From a checkpoint of a small transformer trained on Wikipedia.
Training: a variant of SOAP for these matrices, 2642 steps.
Each number is 50 + 12 x the weight over its row's rms, rounded and kept within 0 to 99. Layers, rows and columns count from 0. The size before them is the row's rms in percent of the matrix's.

# layer 3 attention query, 128x160, rms 0.101, rows 0-43, columns 0-79
075:47 56 38 45 51 61 40 47 63 69 62 33 53 56 59 45 55 42 58 24 41 52 55 44 41 39 36 46 48 36 47 38 46 35 46 40 54 39 53 34 23 50 54 37 52 70 35 36 53 62 42 45 59 22 44 60 44 67 71 57 58 44 61 62 58 40 61 51 57 52 58 37 46 33 48 50 53 50 60 64
087:48 39 44 41 38 52 47 24 46 76 71 40 65 35 62 57 58 29 51 34 53 39 49 52 48 54 28 51 41 49 48 48 38 57 36 33 56 40 50 43 31 44 32 45 60 60 46 44 62 64 36 57 39 31 36 49 43 64 66 64 60 66 64 53 61 27 68 72 55 49 52 50 23 26 60 53 44 37 38 63
086:39 43 54 28 52 53 45 47 54 68 59 52 52 42 62 48 40 59 33 54 38 49 60 67 55 38 39 36 48 50 60 76 31 55 37 57 39 44 51 32 46 33 43 43 58 68 46 64 37 67 37 46 22 37 59 53 50 56 40 72 39 46 43 11 57 44 66 48 59 50 57 69 47 34 46 63 52 18 45 51
088:53 39 42 59 36 68 28 52 54 46 42 46 41 42 43 29 41 55 56 31 50 56 65 43 49 39 46 69 26 51 37 44 54 30 39 58 34 31 55 51 33 51 53 32 36 41 72 66 48 54 41 37 45 49 49 54 58 33 64 44 34 50 49 64 46 54 70 63 79 55 63 61 70 53 70 54 50 49 49 47
084:35 55 57 27 64 36 54 72 55 36 53 60 31 53 52 62 44 43 54 66 54 51 58 52 59 49 53 58 36 43 45 54 55 54 55 45 46 49 35 49 61 72 64 65 49 51 50 69 45 47 43 38 61 37 69 70 56 54 35 55 53 50 48 37 50 65 50 43 46 53 34 61 74 68 37 32 69 30 54 39
081:30 65 48 32 26 59 54 69 36 40 38 53 43 48 54 45 35 52 88 35 67 45 53 31 28 41 61 73 58 48 39 51 56 40 67 36 49 48 46 57 62 70 56 22 46 37 42 44 41 64 47 66 47 59 27 27 41 57 55 51 54 47 44 57 57 54 48 46 40 42 58 57 47 52 47 49 45 55 74 49
094:58 60 66 15 60 49 38 51 54 56 60 37 72 45 62 52 35 43 49 48 49 47 39 63 44 49 19 44 34 42 75 54 49 45 55 49 48 62 50 48 47 43 51 41 50 43 30 33 56 49 62 49 63 40 37 51 37 51 66 59 36 39 35 28 29 58 35 63 37 28 59 53 29 51 48 55 53 43 62 47
087:44 63 53 63 30 55 57 48 49 43 44 59 46 43 54 16 49 60 84 54 57 36 46 26 46 52 48 27 69 47 41 38 67 47 44 64 55 41 56 51 43 53 62 30 32 46 50 59 59 41 58 43 47 71 49 29 45 52 25 62 43 29 55 56 40 48 56 38 82 38 58 55 54 59 66 60 60 66 60 57
111:68 46 49 41 54 45 47 44 51 54 72 58 55 43 44 67 55 39 55 39 42 46 55 71 79 47 28 79 38 49 50 49 50 47 42 39 51 60 60 47 59 60 28 54 40 50 35 31 58 47 56 33 61 42 53 62 65 54 68 53 65 57 55 48 38 47 49 50 49 54 45 45 53 61 72 45 38 42 44 55
093:48 67 36 42 48 63 47 47 52 34 48 52 67 50 42 45 24 42 60 48 64 58 55 55 36 46 47 59 56 42 48 46 64 49 31 30 51 51 72 37 47 59 26 61 48 48 60 56 27 45 46 56 59 34 56 54 44 44 42 30 70 69 65 78 32 33 55 40 58 43 58 66 72 54 38 58 19 63 46 41
104:58 52 71 55 58 30 44 67 37 49 57 56 33 90 34 73 50 46 54 43 51 54 54 70 58 58 55 47 66 50 67 58 44 56 47 62 65 35 38 51 44 63 32 41 48 35 50 60 54 52 45 42 45 26 66 47 50 51 69 48 44 59 36 66 82 62 52 31 62 71 45 53 52 60 43 41 67 49 50 50
091:59 23 64 31 43 48 52 39 48 61 61 49 61 42 53 77 46 51 48 65 38 42 26 36 65 41 58 48 11 52 49 42 54 35 51 42 48 43 44 61 41 53 61 59 60 51 36 35 73 63 69 75 51 77 63 62 60 48 62 54 59 64 32 51 54 69 28 52 50 73 32 51 34 63 43 47 62 57 40 64
093:41 56 57 38 63 55 64 41 41 71 61 32 42 41 73 51 52 56 45 56 56 33 58 37 65 67 35 41 49 50 54 41 62 74 64 45 28 62 58 33 46 39 79 63 62 47 43 60 45 47 55 54 12 56 62 41 58 49 55 51 43 57 78 45 29 50 49 59 49 24 35 40 61 29 51 63 29 44 39 60
095:49 55 52 56 27 51 42 44 60 47 46 46 64 47 58 35 42 53 45 61 59 59 50 44 30 58 59 57 62 42 53 69 62 53 76 41 60 51 61 51 49 42 62 40 45 52 62 42 55 35 48 52 56 64 43 48 24 55 50 65 44 47 40 39 40 30 52 48 50 41 56 27 46 47 52 60 45 28 46 63
100:37 65 47 48 43 48 78 66 51 55 39 44 66 45 47 59 57 47 86 70 48 46 73 33 51 75 62 46 47 68 25 44 46 45 51 54 45 45 57 58 30 59 49 33 55 67 51 45 45 39 54 29 48 51 55 49 56 55 55 35 38 54 53 66 65 53 57 50 60 37 30 36 60 45 45 51 49 69 61 40
094:60 40 43 57 40 69 36 45 55 38 58 50 61 46 48 29 35 50 79 46 61 48 43 29 50 70 66 59 51 56 43 56 39 61 41 44 48 41 55 56 67 53 56 46 51 51 46 55 44 53 32 63 34 63 35 42 60 63 52 44 51 34 60 38 69 33 51 65 49 45 66 52 31 59 43 55 41 57 61 35
130:54 39 49 62 68 45 39 48 52 55 65 44 47 43 40 63 64 41 25 38 34 46 36 76 69 44 37 53 51 48 69 61 51 54 61 39 55 33 53 59 63 41 51 64 39 29 45 39 53 71 58 53 42 46 70 67 54 41 48 47 66 67 62 62 60 68 32 39 47 49 58 32 30 75 49 59 54 39 31 62
098:44 44 69 53 51 57 44 28 50 51 66 65 61 71 43 59 44 54 24 47 49 51 39 48 60 57 38 71 51 44 47 55 22 49 50 61 33 47 74 43 38 43 66 56 51 64 38 38 84 64 36 54 38 59 67 42 43 56 60 64 49 64 54 40 38 43 43 73 44 59 50 60 52 63 40 65 68 28 44 70
103:29 40 44 44 63 63 45 58 48 44 52 76 40 48 59 42 35 65 64 44 71 49 58 31 42 46 55 49 51 43 41 61 62 34 30 43 35 67 40 38 57 32 47 62 38 45 77 65 56 37 66 55 68 61 37 37 55 53 49 43 43 39 43 66 35 52 70 46 38 30 65 63 30 49 33 58 38 39 58 55
108:50 62 62 45 58 57 25 64 47 42 43 55 63 50 56 52 29 37 35 51 53 26 35 42 51 56 56 50 29 48 46 31 48 37 49 48 30 25 35 53 53 65 29 28 61 60 60 55 52 46 48 29 58 43 42 38 26 47 67 45 44 55 63 46 66 35 73 58 55 60 70 61 66 43 55 63 46 59 53 53
090:41 43 63 55 41 34 43 62 43 55 68 78 38 22 57 47 53 44 43 46 49 66 40 42 48 38 42 51 69 51 42 46 46 67 61 43 45 42 57 60 51 53 67 64 63 39 29 39 71 36 51 59 42 51 59 49 55 63 50 48 59 52 74 38 46 35 43 46 31 36 27 62 36 58 50 51 45 64 56 50
077:48 31 68 61 59 56 48 65 60 64 42 69 68 60 56 38 50 54 48 42 45 75 48 75 60 68 34 77 48 42 43 49 46 59 71 47 59 26 69 49 47 68 30 57 62 44 60 54 45 32 63 41 47 68 64 43 59 47 56 53 46 33 42 48 53 59 69 49 22 32 23 17 47 38 57 49 48 59 52 48
110:58 46 67 64 80 49 43 57 38 45 64 63 43 47 35 76 40 30 63 29 63 28 30 58 47 28 49 57 49 34 53 58 39 35 50 33 22 39 60 48 49 59 56 55 27 43 70 49 56 69 52 48 47 58 49 40 40 53 55 28 68 55 57 63 70 62 48 47 70 50 69 49 37 59 43 45 39 32 42 50
112:52 33 72 70 43 29 49 32 46 71 52 54 62 46 52 41 65 45 55 54 40 72 35 51 65 73 48 43 38 68 55 61 53 48 56 46 54 47 47 17 56 54 56 40 66 43 41 47 40 54 37 39 27 31 38 65 58 49 67 57 58 53 53 27 56 60 47 50 54 75 51 42 47 44 73 53 69 55 49 48
096:52 49 47 67 49 52 66 61 49 58 53 40 44 40 62 87 60 58 60 75 61 42 55 62 64 54 53 50 56 61 32 73 52 55 69 61 34 34 43 50 66 59 44 67 34 54 43 46 53 54 69 28 54 50 56 70 67 56 47 43 45 63 56 61 47 48 57 52 51 63 33 54 56 52 41 55 29 46 51 53
093:42 45 48 49 47 52 34 40 78 45 45 29 61 40 51 45 58 51 37 46 43 56 44 49 42 63 30 53 61 61 65 33 55 45 35 50 84 68 47 39 37 39 73 54 66 19 44 58 37 37 51 68 52 44 44 59 49 47 28 49 50 49 61 24 37 48 50 61 36 53 43 48 40 45 66 53 64 60 27 78
089:51 58 51 66 47 60 36 55 33 52 55 79 57 47 49 44 34 54 71 41 54 27 49 41 59 65 47 65 49 35 27 35 50 56 57 38 67 54 39 56 59 82 40 41 49 61 39 40 53 46 73 32 54 67 37 40 51 54 56 54 60 45 35 55 47 59 53 47 37 31 66 47 64 75 46 46 51 59 67 58
088:47 44 66 45 45 45 45 42 38 47 51 64 50 45 52 42 62 53 32 27 36 72 63 70 55 38 44 57 57 30 32 61 67 42 52 63 64 55 51 62 46 59 46 38 40 63 61 68 74 29 41 27 46 46 46 59 45 56 55 72 49 37 34 27 58 53 58 53 61 49 74 25 67 41 59 56 50 47 33 43
095:56 45 44 52 51 38 50 55 48 54 52 36 69 37 43 42 48 53 66 42 52 72 56 53 54 55 49 72 31 56 57 51 62 41 45 44 46 55 30 35 60 43 36 32 49 59 60 46 50 46 40 42 47 21 32 45 55 38 53 53 65 53 54 48 65 45 46 61 41 63 53 48 52 31 53 46 39 31 45 36
089:52 50 58 64 61 66 48 30 53 48 67 51 38 42 47 59 57 38 53 46 62 46 48 33 57 69 75 61 52 63 56 40 38 45 49 52 38 27 46 78 44 58 31 36 47 52 51 50 40 44 40 52 38 28 35 57 49 57 38 43 48 55 64 53 44 65 44 65 49 64 42 60 35 50 45 41 48 49 79 53
116:59 40 57 55 43 48 61 59 55 52 52 44 29 55 59 43 56 40 74 44 37 38 51 50 53 74 54 52 18 56 41 45 48 56 50 54 63 52 37 54 42 66 76 55 47 42 37 40 47 61 41 27 25 29 57 72 63 53 58 43 19 57 53 45 48 59 57 57 69 66 50 41 59 50 50 25 64 65 39 57
097:57 61 37 56 57 62 39 63 47 57 38 38 50 47 58 44 29 55 45 45 56 41 39 49 40 36 45 45 51 43 66 43 53 55 60 64 38 78 62 72 64 48 55 58 55 55 55 25 49 44 55 41 50 44 43 39 37 49 46 50 44 32 72 74 47 42 52 43 30 40 66 40 48 42 48 59 31 36 51 30
080:59 34 38 59 38 39 66 44 36 66 52 44 59 66 57 43 71 52 50 41 12 50 45 62 56 51 32 42 32 45 30 69 45 61 45 56 55 65 70 42 38 50 29 57 65 69 33 37 49 70 34 65 33 36 41 58 48 43 63 60 57 61 75 43 55 43 65 51 78 36 54 42 45 49 68 50 55 49 43 55
084:47 46 62 66 50 60 47 49 19 60 65 62 68 56 45 42 52 42 47 54 38 46 35 53 34 40 46 68 38 59 70 48 36 45 40 39 51 47 70 62 20 28 36 52 46 42 26 42 50 57 65 45 43 51 45 49 48 43 61 56 71 54 73 46 59 36 58 56 49 47 39 56 27 27 56 52 40 35 50 62
077:29 76 31 74 60 56 59 49 36 41 54 50 64 46 54 64 28 44 61 63 57 51 56 31 29 48 65 60 64 47 51 55 42 56 51 64 61 53 60 56 58 55 56 30 50 45 66 82 15 58 64 46 45 68 47 24 63 58 44 53 65 51 48 53 49 53 44 55 53 32 37 64 71 38 59 41 60 55 44 54
097:50 48 44 33 33 47 37 43 59 55 44 38 44 36 69 18 61 45 18 40 38 65 66 58 46 57 31 52 70 45 68 58 35 45 45 58 42 54 36 27 60 55 58 48 71 56 17 55 36 47 45 68 51 44 43 46 19 52 45 46 53 54 48 44 36 30 58 54 33 39 55 61 44 34 41 48 46 58 57 51
097:51 46 49 38 32 37 63 31 62 48 58 39 48 36 55 33 55 49 44 34 37 38 79 40 46 34 29 58 61 41 52 53 36 53 22 43 65 62 44 42 38 55 41 34 58 46 24 44 35 53 36 51 55 47 41 44 23 34 34 72 44 39 48 39 42 41 72 71 40 33 47 48 62 24 49 50 42 40 56 39
098:42 35 76 52 62 42 37 54 44 64 65 56 53 49 47 73 63 38 43 46 37 53 40 80 62 40 38 61 36 62 58 44 29 47 45 57 31 43 47 43 61 52 52 69 64 58 42 47 52 67 47 54 44 47 64 69 50 35 62 37 61 54 49 58 66 49 44 30 44 45 40 39 51 59 44 55 51 43 32 53
087:57 59 41 45 46 71 57 41 54 47 51 48 48 46 59 50 17 30 61 47 74 52 44 37 50 39 60 60 50 67 46 55 39 40 63 46 43 39 43 57 27 59 28 55 58 54 49 47 49 33 36 40 34 59 26 58 48 68 42 52 46 50 53 44 55 56 50 67 55 55 80 61 32 40 60 70 42 30 62 49
111:40 40 50 37 71 65 32 55 36 53 57 59 49 61 43 75 48 38 37 30 57 46 27 63 52 28 42 58 28 58 42 51 39 51 51 50 24 45 43 57 67 46 51 85 52 58 48 29 49 70 62 56 46 47 46 59 68 43 69 27 60 58 55 70 49 72 53 52 31 49 57 37 50 67 47 59 38 40 42 56
091:60 22 49 46 38 46 49 48 46 74 54 39 56 56 64 38 51 61 62 65 41 52 46 40 55 47 51 37 35 53 60 31 65 57 48 50 54 61 42 53 43 40 57 52 71 32 46 45 58 35 44 72 22 29 38 43 39 55 59 53 39 66 69 39 35 40 42 34 56 46 43 40 18 52 59 45 53 64 36 62
097:31 48 40 47 56 54 29 76 59 38 46 47 41 28 69 16 20 37 64 46 68 42 47 36 41 69 50 50 76 42 46 57 43 66 58 46 54 30 50 62 70 57 64 44 40 34 54 43 29 36 52 36 69 39 50 34 31 54 35 58 53 55 37 36 33 57 53 64 51 51 74 51 75 54 55 45 39 46 55 42
093:46 40 50 67 55 30 31 49 49 59 62 47 44 58 50 75 59 34 22 50 47 41 38 49 50 71 32 24 64 44 59 52 42 50 29 53 56 35 41 66 44 54 49 63 48 57 24 57 62 69 50 69 55 49 42 65 42 55 59 46 66 62 64 36 54 52 25 61 62 58 33 74 71 57 51 42 73 50 67 55
102:56 35 44 50 39 33 61 47 43 61 65 57 46 58 48 55 62 73 28 46 33 65 67 62 82 48 40 65 35 56 19 41 43 54 61 60 43 48 58 42 42 46 51 61 77 62 29 47 53 58 39 49 61 65 51 67 58 60 54 64 52 51 34 43 33 42 49 76 53 67 43 52 57 66 44 39 57 43 36 60
# layer 3 attention key, 128x160, rms 0.099, rows 0-43, columns 0-79
082:55 51 49 70 50 25 42 55 25 38 31 69 54 50 42 37 69 52 36 38 57 44 58 52 34 39 61 47 57 53 39 46 48 50 53 53 71 38 50 68 58 59 36 45 59 33 50 46 36 42 59 49 50 52 79 36 55 33 55 60 55 56 54 35 71 58 52 44 36 56 74 47 41 70 52 60 51 62 50 44
085:54 56 53 52 68 33 57 68 45 57 36 50 42 64 25 68 50 46 49 43 55 61 35 57 39 24 37 43 48 35 41 40 50 55 60 69 53 52 44 38 35 53 54 44 51 58 77 58 41 47 65 45 60 53 81 34 74 61 65 24 52 53 42 32 65 76 31 47 61 64 42 67 63 44 57 35 54 58 41 50
071:36 30 48 56 44 36 57 55 50 48 42 53 37 58 39 39 62 37 62 58 56 49 48 57 33 39 36 58 51 46 66 27 55 46 34 65 26 57 62 56 25 71 45 48 46 37 56 57 74 63 73 43 72 51 53 40 35 57 74 35 72 43 47 43 61 50 52 46 75 44 33 61 61 45 54 46 58 55 50 51
082:56 52 53 34 54 53 34 51 28 39 33 74 66 33 30 33 38 51 53 59 75 47 51 54 48 63 46 52 45 61 48 26 52 45 36 30 61 52 48 61 56 50 37 53 59 38 54 35 22 47 48 46 45 28 48 83 54 45 55 44 57 47 41 52 55 46 43 44 39 42 57 37 53 81 40 63 52 58 66 23
080:56 64 39 43 49 54 54 41 50 59 45 73 61 44 51 51 38 64 51 47 72 57 47 42 51 67 54 68 31 55 36 36 56 62 59 41 58 60 53 58 67 31 47 50 38 59 61 02 41 59 50 27 54 36 37 61 52 41 51 28 57 39 57 58 60 48 33 36 50 43 60 56 54 51 35 51 35 42 52 16
089:62 45 32 31 50 54 62 58 48 36 28 57 36 48 34 33 32 79 45 43 67 53 56 38 45 56 44 55 73 41 30 44 67 50 38 51 57 60 33 59 33 60 41 43 39 65 57 57 42 44 45 60 41 51 41 44 71 54 35 36 43 20 20 59 53 57 61 43 52 67 52 49 47 63 48 54 49 85 40 57
078:48 42 58 61 35 30 51 66 52 54 52 47 49 51 38 84 61 47 45 47 42 72 40 92 48 43 45 50 68 54 39 47 49 80 45 50 55 34 66 57 48 52 46 50 40 36 40 70 44 47 49 48 48 45 68 56 52 34 52 46 61 57 75 55 56 68 51 58 39 50 41 57 59 57 47 19 54 61 55 66
104:70 66 38 44 37 46 52 56 68 38 47 52 57 53 61 37 24 55 65 61 50 51 42 43 47 53 51 32 78 39 35 54 50 40 32 41 58 57 40 42 59 49 53 37 50 51 67 58 22 32 54 53 65 61 58 51 49 55 22 75 36 48 28 41 45 46 52 52 63 57 49 52 39 60 58 51 50 69 48 68
100:33 55 41 47 49 34 46 63 57 49 58 68 33 51 49 55 62 37 73 51 50 50 56 46 45 45 59 63 44 47 50 27 37 29 46 61 43 36 59 38 31 56 55 49 52 68 45 41 61 43 71 68 65 69 69 62 48 45 55 57 65 52 40 41 59 53 36 53 58 40 34 78 80 50 56 47 61 48 46 65
098:50 62 31 23 36 68 54 42 82 45 49 67 53 56 63 54 53 53 49 71 51 52 60 47 60 73 67 58 43 53 39 52 35 45 30 57 46 53 49 66 63 52 55 48 35 56 60 31 61 37 40 49 69 66 51 63 71 66 66 37 50 38 16 59 42 49 55 50 37 54 55 46 57 41 35 49 42 64 37 34
079:58 66 54 29 57 32 58 68 33 45 34 54 48 57 48 61 36 68 69 57 44 61 52 49 33 46 44 54 50 51 30 33 31 52 60 42 38 70 65 46 35 60 41 47 51 58 31 42 40 61 48 70 37 51 41 37 24 46 83 68 47 53 59 61 52 60 46 39 27 50 54 61 42 37 62 42 63 32 64 41
088:35 44 65 44 69 40 41 44 34 52 69 37 37 45 41 45 51 52 59 30 51 52 44 48 46 53 50 39 37 49 53 46 53 53 57 47 51 51 63 38 47 29 51 58 47 44 41 30 44 61 59 46 51 56 39 47 52 55 67 61 70 52 74 65 45 27 34 38 41 47 34 74 53 59 43 35 47 25 57 65
085:71 39 41 56 50 50 65 37 38 51 48 55 35 43 49 61 61 73 41 69 57 30 53 58 70 56 42 56 40 67 34 57 40 43 55 52 31 50 53 53 63 41 47 44 46 69 45 64 20 49 35 46 43 57 56 59 68 45 35 47 46 46 42 40 41 52 78 44 30 72 53 31 67 49 45 65 48 61 63 47
089:56 43 56 47 42 61 59 36 64 39 54 62 57 46 56 37 50 44 57 42 65 19 47 52 58 46 66 61 57 66 53 51 49 39 53 68 54 36 53 43 55 52 62 59 55 47 58 50 52 70 52 42 35 63 61 65 38 43 29 50 63 48 30 53 28 56 64 34 66 39 69 35 57 57 61 66 40 71 40 52
086:59 73 39 52 52 69 53 31 28 41 48 57 60 63 42 66 43 48 71 78 56 59 44 49 37 42 55 38 58 39 39 63 45 46 61 51 54 46 70 32 44 52 32 64 44 62 59 39 44 45 55 43 44 38 69 30 47 40 45 39 60 57 66 69 60 41 46 38 52 46 36 64 52 48 49 54 44 42 47 39
085:67 47 53 43 43 76 63 63 59 51 44 39 36 37 65 48 48 54 70 37 71 37 52 55 46 55 34 50 49 40 59 56 64 31 51 53 41 53 49 67 60 58 40 45 41 56 45 32 43 39 37 48 64 59 48 32 55 69 50 71 34 40 43 75 51 58 54 45 33 56 59 24 43 63 41 58 25 56 64 54
129:35 41 50 51 59 30 46 34 36 67 67 48 51 48 33 68 51 51 54 51 44 68 36 47 49 45 53 35 49 59 50 51 36 84 57 49 44 51 40 50 71 38 38 61 50 46 59 37 53 68 39 47 27 46 37 53 50 54 59 42 59 56 67 45 40 55 43 43 31 48 36 67 30 61 44 45 45 42 62 57
098:33 33 60 57 52 32 36 46 75 55 44 44 32 48 52 51 49 38 60 43 57 44 30 36 55 49 58 49 65 59 29 56 25 61 56 47 25 37 49 60 43 50 30 44 63 42 42 44 60 67 47 49 46 59 52 52 52 72 49 70 59 73 41 58 50 54 60 54 40 46 44 34 68 53 33 34 84 51 54 45
086:29 32 55 54 51 50 43 61 80 49 36 58 55 49 68 44 48 55 40 45 51 42 85 27 55 54 49 41 52 64 54 40 76 36 44 36 45 29 63 58 61 70 63 38 56 41 33 76 51 58 57 55 70 49 43 53 56 43 32 39 37 34 58 61 44 57 56 26 54 48 61 73 49 60 48 56 75 53 49 58
098:40 44 76 68 69 55 56 43 42 52 69 63 55 44 49 37 29 16 46 49 65 60 38 55 48 18 30 62 55 31 39 47 54 37 54 32 27 22 41 52 46 54 36 48 63 45 66 64 60 50 48 31 49 41 45 39 47 52 55 38 72 59 65 38 48 45 57 66 71 42 46 52 49 51 44 35 46 50 49 49
083:55 51 45 39 35 26 58 50 67 74 41 56 48 50 40 45 56 59 48 52 39 58 51 53 63 53 55 27 40 58 63 55 52 51 30 58 58 52 32 28 61 60 35 30 59 65 39 42 52 49 53 56 57 50 47 38 58 58 56 66 37 44 61 45 62 56 74 64 34 51 65 82 55 62 65 66 40 58 53 38
069:31 41 55 59 60 35 54 43 49 73 43 58 52 63 50 42 69 53 44 45 32 63 42 64 58 34 37 64 46 71 58 24 47 60 37 70 34 54 64 42 42 50 46 47 67 43 41 60 54 56 51 51 42 62 68 59 54 57 53 75 59 32 48 37 58 41 75 48 24 58 32 38 73 61 61 47 38 49 54 25
090:47 66 64 49 61 50 21 57 58 31 53 63 49 68 64 46 33 30 57 41 64 43 48 36 63 37 55 54 47 50 42 42 48 56 38 46 48 36 45 59 63 61 57 48 25 45 49 51 61 65 25 39 47 35 61 51 52 63 67 25 48 59 70 56 61 36 53 56 64 35 75 46 47 64 58 48 50 49 51 48
099:66 32 67 58 31 51 61 14 56 79 43 57 55 23 58 37 65 40 50 69 31 39 43 35 67 54 49 32 23 64 46 50 63 42 43 46 49 51 56 38 66 38 49 41 83 41 43 40 51 68 46 62 48 44 50 55 48 69 63 50 54 59 42 17 48 61 61 48 36 62 51 36 45 33 65 59 57 62 23 53
100:44 43 59 52 54 23 60 46 49 47 37 63 56 33 50 82 63 48 44 48 37 67 49 88 57 54 43 30 49 70 60 38 53 53 53 56 60 34 55 50 50 62 48 57 42 62 42 52 45 50 59 47 47 54 52 58 48 65 32 50 40 46 68 29 56 44 45 57 47 58 38 45 40 61 44 62 49 41 52 49
086:50 36 21 76 34 55 57 36 55 56 63 31 52 64 40 42 54 51 42 47 35 66 28 57 47 52 50 50 48 48 85 36 43 45 58 57 69 67 32 29 56 42 70 61 62 45 53 51 37 42 51 46 39 39 56 64 31 46 41 50 41 56 67 09 25 41 56 75 39 51 35 48 44 33 55 57 42 38 55 49
093:48 45 37 89 49 59 41 59 36 36 60 67 35 54 49 51 43 43 54 43 69 58 47 55 68 51 35 61 62 39 45 36 64 42 56 53 63 54 53 50 62 70 57 68 59 41 29 55 69 36 66 42 43 54 51 58 57 25 63 38 53 35 60 55 52 65 52 48 40 45 38 51 62 73 50 49 37 40 58 43
082:36 43 67 76 53 42 57 52 67 55 52 64 50 31 26 39 53 64 44 38 30 79 38 59 55 18 29 50 61 36 55 57 58 56 60 65 46 49 52 55 46 33 48 41 33 49 55 47 47 40 51 34 09 65 40 31 37 70 34 61 29 45 56 29 71 53 51 37 44 40 48 40 51 37 63 43 53 51 56 45
090:51 49 57 59 61 70 55 37 35 57 69 44 74 50 35 50 44 63 57 57 38 52 46 31 43 29 75 47 34 46 61 57 52 26 39 23 38 61 60 29 56 49 31 38 29 59 72 36 37 46 56 59 63 48 35 38 59 38 45 48 56 59 53 51 60 53 37 54 62 69 48 56 56 29 47 54 53 28 40 41
107:55 55 46 26 60 58 37 43 66 36 46 42 42 48 40 62 49 43 50 49 70 32 67 50 68 55 61 53 49 42 50 65 48 54 57 45 55 43 32 75 47 69 48 44 50 59 48 40 60 59 47 47 79 37 32 60 67 60 59 34 43 40 40 62 59 73 56 57 67 65 68 66 74 55 51 51 38 54 44 51
095:60 44 43 43 44 42 48 53 39 31 54 37 37 50 51 34 44 50 62 55 51 32 38 57 51 69 67 58 14 57 53 46 47 28 50 51 69 69 49 40 52 46 62 56 56 33 36 44 46 62 50 41 35 39 47 66 50 41 57 32 35 63 43 48 57 74 56 49 71 46 65 38 45 55 78 51 71 32 47 47
081:43 53 40 65 68 58 42 58 35 58 58 46 39 40 51 70 52 39 66 54 55 81 31 48 41 41 42 36 62 42 48 53 50 77 61 49 57 47 70 50 56 50 54 56 51 30 56 35 46 46 53 44 65 54 44 42 44 46 46 66 63 52 57 63 58 52 45 65 47 55 65 32 51 27 35 27 53 33 52 38
102:44 47 45 67 50 26 53 39 43 78 62 47 57 39 33 50 56 37 63 34 45 41 53 42 35 24 52 50 35 52 35 28 53 45 60 55 41 41 65 44 12 46 38 55 51 46 51 35 60 74 71 66 44 53 52 28 54 45 59 45 41 43 55 47 78 60 48 42 64 41 43 51 43 60 59 51 43 51 39 69
086:39 39 54 69 54 52 39 40 57 79 76 36 35 25 45 49 47 24 39 53 32 36 54 57 40 46 68 49 36 59 46 45 53 58 45 59 43 19 59 45 51 55 26 65 46 47 35 53 42 64 77 49 42 64 52 45 60 37 62 63 59 61 53 53 65 33 57 55 51 52 45 54 64 48 58 43 49 31 54 65
086:57 60 66 45 58 56 36 60 43 58 57 68 53 56 68 70 54 32 42 40 31 34 54 61 48 59 50 60 49 67 55 61 34 27 50 47 43 48 61 52 66 47 32 48 47 34 49 47 38 65 22 35 50 37 54 66 32 40 46 33 46 64 67 60 58 40 60 54 60 47 60 44 55 53 49 60 69 35 62 29
082:50 32 39 75 41 43 45 58 33 45 41 61 53 61 22 30 57 60 57 47 49 76 56 28 38 50 47 50 58 49 57 43 63 45 63 59 58 52 57 62 54 49 58 45 61 44 69 57 72 57 83 52 41 66 54 52 60 52 57 37 51 46 51 60 42 83 68 54 40 45 42 48 57 46 71 64 49 73 46 52
085:43 31 37 66 54 51 53 33 42 62 54 65 39 55 25 47 66 57 44 37 43 56 29 61 48 39 41 55 24 51 42 48 57 61 51 37 45 32 43 52 47 38 34 58 44 50 43 37 58 41 69 52 41 52 51 51 70 62 50 30 64 50 64 48 54 80 45 60 36 47 45 48 51 59 48 39 74 37 48 61
087:33 55 34 69 47 40 48 53 41 44 53 35 69 46 26 42 49 46 62 35 61 48 61 38 41 36 47 39 38 49 52 44 53 46 68 47 58 59 59 40 21 66 40 40 58 58 60 60 43 77 65 44 38 46 47 37 39 32 27 34 57 40 53 60 63 56 44 37 76 35 17 77 74 46 51 52 52 59 46 68
092:43 65 66 57 51 62 34 54 48 60 56 66 70 54 57 60 43 20 59 54 72 26 48 49 56 53 46 51 58 58 36 68 42 33 33 38 39 33 36 69 66 57 43 49 45 59 32 32 55 30 29 39 64 38 74 64 56 62 67 69 56 56 54 52 62 21 41 49 54 55 56 47 59 50 43 54 40 38 64 43
086:49 76 49 40 48 45 62 50 43 47 46 72 39 56 72 45 51 51 46 33 61 37 57 39 55 61 44 55 68 49 56 23 72 33 61 75 69 70 53 43 31 39 36 50 41 62 59 53 53 48 56 53 50 70 66 43 33 58 49 47 54 39 54 50 71 41 49 45 76 34 55 60 72 45 40 59 42 70 40 51
086:53 30 49 44 57 42 62 41 57 64 48 53 36 49 43 47 43 39 58 65 44 46 20 41 57 65 57 32 57 60 44 75 54 55 53 32 57 39 58 39 75 48 56 48 42 51 41 20 45 32 60 53 37 57 30 60 58 42 54 51 41 50 49 61 58 56 43 29 53 51 68 51 40 73 39 50 54 24 54 48
086:66 37 50 74 41 27 34 48 46 19 54 61 50 46 55 19 55 55 58 53 58 38 46 53 51 52 60 46 72 48 32 62 76 66 34 56 67 32 66 66 49 50 31 42 38 41 55 65 45 50 47 41 39 44 45 36 41 50 21 60 42 31 57 46 32 54 56 41 49 49 57 60 44 45 47 40 51 70 44 65
101:41 53 56 63 37 31 51 36 64 71 64 60 49 53 64 65 53 36 39 62 27 46 24 61 50 35 37 53 55 47 48 58 45 66 35 43 50 34 46 56 54 35 49 51 36 64 55 52 40 31 46 55 47 41 54 43 48 72 47 46 50 77 61 20 49 50 53 66 39 55 28 42 46 47 37 33 44 38 54 41
100:41 26 68 53 44 37 55 55 29 53 75 43 56 37 45 60 58 49 46 53 42 57 63 63 53 38 46 73 08 41 50 53 35 50 45 48 45 50 56 36 30 46 75 82 77 58 47 68 56 60 63 77 36 64 51 55 40 50 59 49 48 62 48 50 53 65 51 80 63 59 28 40 52 68 41 69 54 43 42 49